Weights of a small transformer language model.
Size: 14 layers, width 96, 4 heads of 32, MLP 384 squared ReLU.
Architecture: RMSNorm before each block, rotary positions, biases on query, key and value, untied embeddings, normalized queries and keys, capped logits.
Training: a variant of Muon for these matrices, 6336 steps.
Each number is 128 + 32 x the weight over its row's rms, rounded and kept within 0 to 255. Layers, rows and columns count from 0. The size above them is the row's rms in percent of the matrix's.

# layer 2 MLP down, 96x384, rms 0.0414, rows 29-61, columns 288-383
size [101 101  96  91  99  97  97  96  92  98 106 102 103  92 108 103 102 107 103  93  89 100  98 102  96  96 103  90  98 105  96  98 107]
[[133 157  20 142 176 124 112 115 171  45 159 122 107 113 144 155 134 121 139 141  93 214 121 133 136 143 130 179 135 158 135 133 150 146 132  83 112 179 142 140 149  80 155  97 132 154 110 159 132 112 199 160 158 173 105 187 119  89 129 176 138 197 145 133 112  88 115 149 144 160 156 138 161 136 126 142 145 155 119 108 141 124 139 120 129 114 131 166 109 128 120 109  70 110 120 125]
 [135 184 167 138  99 157 157 127 105 122 124 156 111 137  62  87 125  67 171 150 113 174 122 145 143 135 139 114 124 134 153 109 119 106 163 116 144 138 138 129 237 113  92 158 122  59 100 111 138  92 174 106 129 129 173 154 151  64 166  69 121 100  99 123 108 105 140 142  61 128 147 154 125 152 110 136 131 115 112 158 193 129 110 141 127 144 159 132  97 128  76 178 150  87 130 116]
 [135 103 190 114 160  57 143 124 151 101 127 104 108 104 152 132 117 111  99  96 103 100 127 141 112 125 121 125 123  85  80 108 120 154 137 135 106 132 138 114  82 112 153 134 127 134 133 114 123 159 159  60  81 129 100  92 100 111  95  46 131  98  93 113 141 132 153 147  98 185 133 147 181 100 144 160 136  97 133  95 164 183 155 121 157 132 116  82 204 129 181 123 151  84 119 124]
 [133  85 142 188 137 139 148 127 160  37 160 107 105 152 145 140 134 146 145  92  65 153 126 140 133 149 137 213 126 176 116 111 129  82 113 124  86 130 111 134 157 129 122 134 119 130 106 154 134 172  96 122 168 128 109 143 127 146  81  49 134 132 118  52 154 123 130 131 139 135 148 203 134 159  92 126 136 146 142 145 186 129 131 124 138 145 109  74  51  87 155 129 110 107 183 141]
 [133  92 102 131 139  99 143 139 148 124 194 134 203 146 120 137 121 177 168 111 105 163 139 136 143 198 142 136 127 138 141 114 100 140 130 151 177 165 125 150  75 103 129 113 142 146 140 134 136 116 114 119 121 133 202 129 148  93 138 145 135 136 187 150 164 105 126 199 141 139  84 144 118  70 118 149 129 177  95 134 175 120 141 129 141 162 106 179 164 167 105 196  93  69 149 111]
 [120 105 173 151 111 133 108 132 135 103 134 134 105 139 143 171 114 135 123 162 170 138 123 115 138 172 122 134 135  40 144 152 138 122 161 107 134  90 141 169 117  75 108 157 101 153  94 107 117  72 141 180 125  88 120 129 113 180 106 111 131 111  78 161  95 136 102 117  48 168 146  99 102 224  83 131 116  98 134 215 121 147  94 129  96  91 115 126  76  70  64 155 138 153  98 113]
 [127 152  71 174  92 175 160 129 107 184 134 164  82 111 117 109 138 184 146 135 159 199 134  60 138 140 102 146 123 183 124  84 152 134 171 149 150 165 126 125 113 142 204 130 115 137 141 111 128 128  64 171 115 104 139  92  89 134 129 104 128 161 100 173 119 158 156  97 150 174 100 207 123 136 131 130 200  88 117 172 123 113 144 138 126 107 125  51 169 135 190 226 149 102 130 179]
 [112 136 179  91 110 173 164 130 120  70  70 186 110 119 108 189 118 154 116  63 150 151 138  85  64 170 126 164 134 104 138 118 173 135 106  63 218 129 127 153 102 110 144 110 123 119 128 153 114 102 148 200 167 114 175 242 133 219 156 221 136 123 129 102 142 115  97 155 138  61 143  89 120 124 128 144 151 124 131 123  69 139 133 129 128 121 165 210 100  87 125 170 160 129 140 165]
 [149 123 129 158 140  95 117 127 100 136 105 167  85 132 182 134 119  82 106 102  90 119 111 165 123 212 126 165 135 173 125 118 116 182 126 126 166  96 132 165 131  97 107  42 141 105 146 105 117 142 171 118 117 151  71  49 152 161 145  89 141 106 145 139 168 128 132 127 100 153  47 132 143  42 160 123 147  40 123  94 159 162 140 149 130 126 177 158  95 102  53  67 161 172 136 132]
 [138 110 111 121 151 111 163 119 111 127 123 122 101 102  83 128 115 139 130  91 173  64 137  87 135 141 121 111 137 107 131 127  91  95 135 132  66 122 143 126  65 131 187 138 131  44 116 117 118  35 155 127 142 108  71  74 115  68 124  72 133 135 135  83 121  17 138 124 131 154  71 104 103 139  93 139  99 138 122 137 116  67 150 139 147 131  99  74  98 179 123 162 115  96 152 143]
 [160 131 123 100 102 202 111 120 106  77  11 129 191 132 178 138 124 110 132 134 120  86 133 104 122 154 107 179 117 230 142  40 103 103  78 136 122  84 134 123 153 200 126 107 124  81  54 126 149 152 140 176 143  84  90 160 135  98 132 205 131 116 132 107  88  95 137  61 135 111 114 135  68 102 171  97 103 139  94 165 207 104 131 103 134 118 115 137 120  61 110  91  73 140 122 127]
 [146 194 133 123 110 149 110 136 135 118 139 150 173 137 179  52 123 157 129 111 117 150 117 189 141 129 135 222 127 101 103 104 118 142 154 127 128 153 130 123 173 178 162 135 112 123 117 124 136 130 105 164 152 174 135  75 145 145 131 203 129 106  83 146 156 129 147 101  96 148 178 164 148 201 127 111 144 127 174 165 143  56 125 146 159 137 170 168 150 140 175 230 142 100 150  92]
 [145 178  94 150 142 157 151 121 147  99 116 167 113 141 127  66 121 154 138 172 106 169 114 129 125 176 123 157 136 118 138  73 159 103  95 121  98 149 154 147 134 131 131 144 146  80 131 145 121 138 109 170 131 141 180  55 129 188 125 154 133 128  96 172 179 200 122 109 218 142 131 131 159 183 174 148 133 124  88 167 162  84 125 127 149 104 116 173 127 141 213 171  86 100 120 124]
 [111 156 163 118 154 122  82 136 163 183 174 132  90 132 149  97 134 107 112 166 154 108 139 156 101 119 143 150 127 217 110 139  95 158 129 121  87  63 127 117 149 128  49 110 112  83 180 143 136 137  93  84 155  98 121 133  88 143 146 173 132 141 136 152 108 181 161 143 106 106 133  93 111 168  56 198 128 140 129 134 188 111 128 143 184 174 135 178 141  65 116 137 143 140 189 202]
 [127 149  94 149  83 118 177 120 113 153  68 123 108 111 145  87 123 109 151 130 126  77 115  82 130  91 125 100 129 137  89  79 111  94  98 147  69 116 126 152 123  96 157 167 120 144 130 136 127 120 138 123  81 102 112 159 128 142 101 106 126 112 133  86 137 117 151  98  89  94  94 127 145 146 127 157 121  96 126 173  69 178 122 104 113 117 141  77 145  95  95 113 109 163  71 124]
 [130 155  38 109  78 105 105 129 122  90  64  77  92 130 102  58 123 170 139 106 117  95 141  80 118 122 118 126 131  70 159 102 129 146 119 123 116 104 121 120  90  47 152  95 155  72 102 132 123  86  63 152 147  91 124 237 135 115 157  37 124 112 138 129 129 159 124 120 102  77 111  89 110 251 127 154 155 103 133 140  89  90 141 114  90 112 170 119 108 135 114 135 107  97 143 148]
 [142 140 143  80 124 114 114 122  97 143 113 171 124 144 161 129 138  73 122 147 131  79 150 151 128  98 141 120 116  83 103 130  61 101 105 102 107 107 130 127  82 135 129 150 149 145 104 107 125 132  88  90 116 100 148  93 121 134 133 144 128 105 166 250  78 156 163 152 156 132  96 157  99  63 187 119 127 110 151  96 212 122 106 138 145 131 122 121  94 138 169 134 127 139 161  79]
 [127 185 175 185 128  94 116 143 150 176 175 160 158 152 126 129 130  95 121 122 133 173 144 133 137 170 123 116 125  94 147 126 153 127 206 157 168 151 145 115 132 176 127 120 124 179 160 141 125 192 139  77 133 155 136 237 115 124 168 185 128 153 156 188 175 145 148 155 135 118 132 188 160  76 104 149 127 153 153  94 170 201 118 118 121 135 165 171 166 126 165 205 129 136 166  80]
 [150 162 171 171 116 109 133 128 171 111 203 117 174 142 126 169 119 178 126 154 129 161 138 109 142 166 133 102 130 166 130  77 125  82 128 110 143 102 134 138 192 128  57 127 102 184 128 145 130 113 123 116 169 129  85 160 122  64 143 158 137 174 111 154 122 132 118 100 113 101 177 119 181 177  95 122 119 135 138 171  99 129 126 127 133 179 128 113 132  92  71 138 137 118 166 146]
 [105  88 101 129 114 114 110 123 115  70  78 104 142 100  92  44 126 148 142 115 123 106 132 176  78 123 123 181 122 140 122  99 103 173 150  87 144  92 126 130  87 101 145 143 122 143  79 130 147 161 121 178 134 116 117  63 133 157 123  47 126  47 124 105 135 141 195 136  69 130  63 119 154 130 141 161 123 150 147 101  88 119 121 125 152 125 151  51 126 123 181 117 108 124  51  94]
 [145 129  72 147  94 131 164 124 117 112 125 103 143 132 125 206 111 157 110 167 103 102 138 113  97 173 130 101 132 131 138 116 108  79 142 120 106 124 146 127 196 139 146 182 112 142 111 122 103 117  39 116 110  87 122 114 116  37 108  62 126 148 180 121 105  91 139  53 157 135 141 118 157 136 141 110  89  97 137 121 137 131 135 143 161  98 141 109 166 115  91  77 112 122 187  48]
 [121 135  86 104 127 179 133 126 163 167 142 118 141 129 164  47 125  73 134 103 149 134 126  93 136  98 125 131 128 157 109 145 149 209 114 164 159 124 116  80 158 188 116 104 126 170 148 136 112 162 128  97  63 114 107 220 108 173 107  97 130 116 104  79 161 129 109 190 114 106 145 145 129  46 124 108 134 137 147  95 179 142 122 118 106 110 122 135 124 126  63  48 137  91  78 116]
 [150  75 129 134 113 147 165 137 106 145 107  98 169 106 147 124 119 114 140 116  71 103 133 105 104  82 111 136 140 136 146 177 131 120 113 103  42 102 137  98 139  85 141 118 127 104 162  98 138 107 125  99 139 128  89  93 128  87  93 225 111 102 113 111 173 121 122 117 142 113  54 132 141 109 163 114  96 102 133 132 139 134 119 126 160  73 133 183  95  80  94  51  73 141 102 104]
 [103  91  84 129  86 137 148 127 153 134 200 123 133 134 135  14 145  36 136 132 127 123 112 150 144  95 122 180 119 119 119 135 137  95  97  93 145 136 131 186 154 125 165 171 135  78 106 141 126 189  76  99 131 100 129 128 106 100 105  73 129 133 120 125  89 134 125  80  98 145 151  95 113 159 130 134 133 172  96  97  66 124 148 126  75 129 111  88 166 113 144 132 139 130 155 122]
 [105 126  59 102 111 143  71 127 154  91 100 184 111 145 157 144 118 177 142  95 121 167 110  78 125  86 111  59 137 121 137 130 171 121 141  73 190 116 158 176 111 113 113 148 136 164 142  99 143  83 126 131 141 117 124 171 112  28 168  85 121 172 145 185 139 174 123 116 105  89 192  91 145 110 142 111 113 144 120  75 161 185 128 142 164 172 102 124  60 102 107 201 190 154  37 181]
 [118 200 141 111 161 123 122 129 147 184 196  97 147  99  53 131 162 101 135 144  71 153 141 134  89 189 129 128 133  65 145 107 149 117 107 125 101 135 118 140 124 147 180 166 129  81 115 118 142 129 171  98 160 126 240 194 125 210 109 160 125 183 201 132 110  94  64  94 136  99 153 106 145 161 122 105  95 158 106 135  24 138 147 137 134 108  72 142 201 146 153 108 128 114  66 107]
 [155  72 186 139 170  47 143 126 115 125  87 164  37 130 153 158 124 151 158 113 124 106 113  95 107  44 121 162 130 105 108  98 165 126 100  85 112 107 122 167  84 131 152 153 142 124 152 114 116 149  89 115 119 103 149  75 144 147 125  82 119 126 149  74 151 125 105 151 106 151  67  86 176  26 130  48 125 142 113 126 150 121 109 123 122  95 146  67 123 148 167  79 116 130 103 140]
 [107 132 130 127 145 132 149 118 110 145 173 141 141 109  61 164 139 129 100 107 138 167 139  99  79 106 111  94 130 143 128 161  92  97 100  91 180 109 111 152 163  60  63 111 119 120 140 154 108 107  65  62 108 197 134  94 154  71 175 230 117 134 111 129 121 103 164 183 138 170 135  83 120 145 132 137  91 177 150 125 124  75  96 126 127 126 144 162 169 145 105 100 101 169 127 132]
 [ 72 106 180 135 151 144 150 132 134  97 131 123 159 121  86 135 142  98 159 162  84 113 143 127 134 107 122 133 146 150 134 126 105 124  87 135 209 152 111 165  85 148 108 111 132 118 116  98 138 151 124 117 150 130 106 162 113  89 142 143 135 134 130 101 153 128  99 112 103 137 134 149 120  80  94 129 128 117 129 106 114  93 113 116 117  53 101  68 141 181 140 128 126  63 120  54]
 [119 121  90 144 166 104 165 129 125 174 152  90 131 136 173 223 113 192 152 163 125 185 132 142 147 216 139 137 123 144 125 128 158 165 141 135 125 122 147 142 188  77  81 147 154 122 159 130 134 141 140 135 109 190 187 129 129  82 157 198 133 131 108 140 146 127 123 138 180 129 112 165 137 106 111 122 129  89 110 170 120 161 122 130 133 146 152 186 126 117 188 167 122 171 117 130]
 [149 173 161 146 177 170 140 143 120 148  93 134 144 148  76  89 133  89 134 169  79 122 146 166 119 143 125 124 126 152  96 128  81 170 138 192 148 151  99 167 109  97  45 100 133 196 159 147 127  91  50 189 121 124 137 152 157 182 127 181 148 127 161 109 135 134 147  71 113 139 139 113 114 161 165 138 156 158 143  98 124  87 113 113 133 126 147 146 140 197 147 188  97 209 196 140]
 [139 160 175 130 199 216 161 135 147 193  59 134 136 148 146 100 114  75 161 152  53  73 145 175 150 126 118 119 131  76 124 140 124 142 131 129  88 127 138 102  78 153  78  77 141 133 105 128 131 152  46 111 134 132  64 158 153  54 161 120 126 164 140 104 151  95 157 171 112 125 134  68 141  77 142 130 156 118 121  83 123 109 128 141 110 139 127  65 118 113 140 133 158 134 163 149]
 [111 110 173 150 162 152 118 133 149 152  83 121  62 145 149 148 125  25 120 155  93 113 117 159 132   0 121 163 123  87 130 111 141 113 114 154 107  98 125 141  58 100  61  94 124 132 124 119 146  95  98 134 110 117 136 140 136  74 142 137 124 184  90  97 140 141 145 131 128 124 106  81 110 102 118  88 142  71 193 155  66 115 125 111 117 115 168  96 143 116 177  75 166 120 130 110]]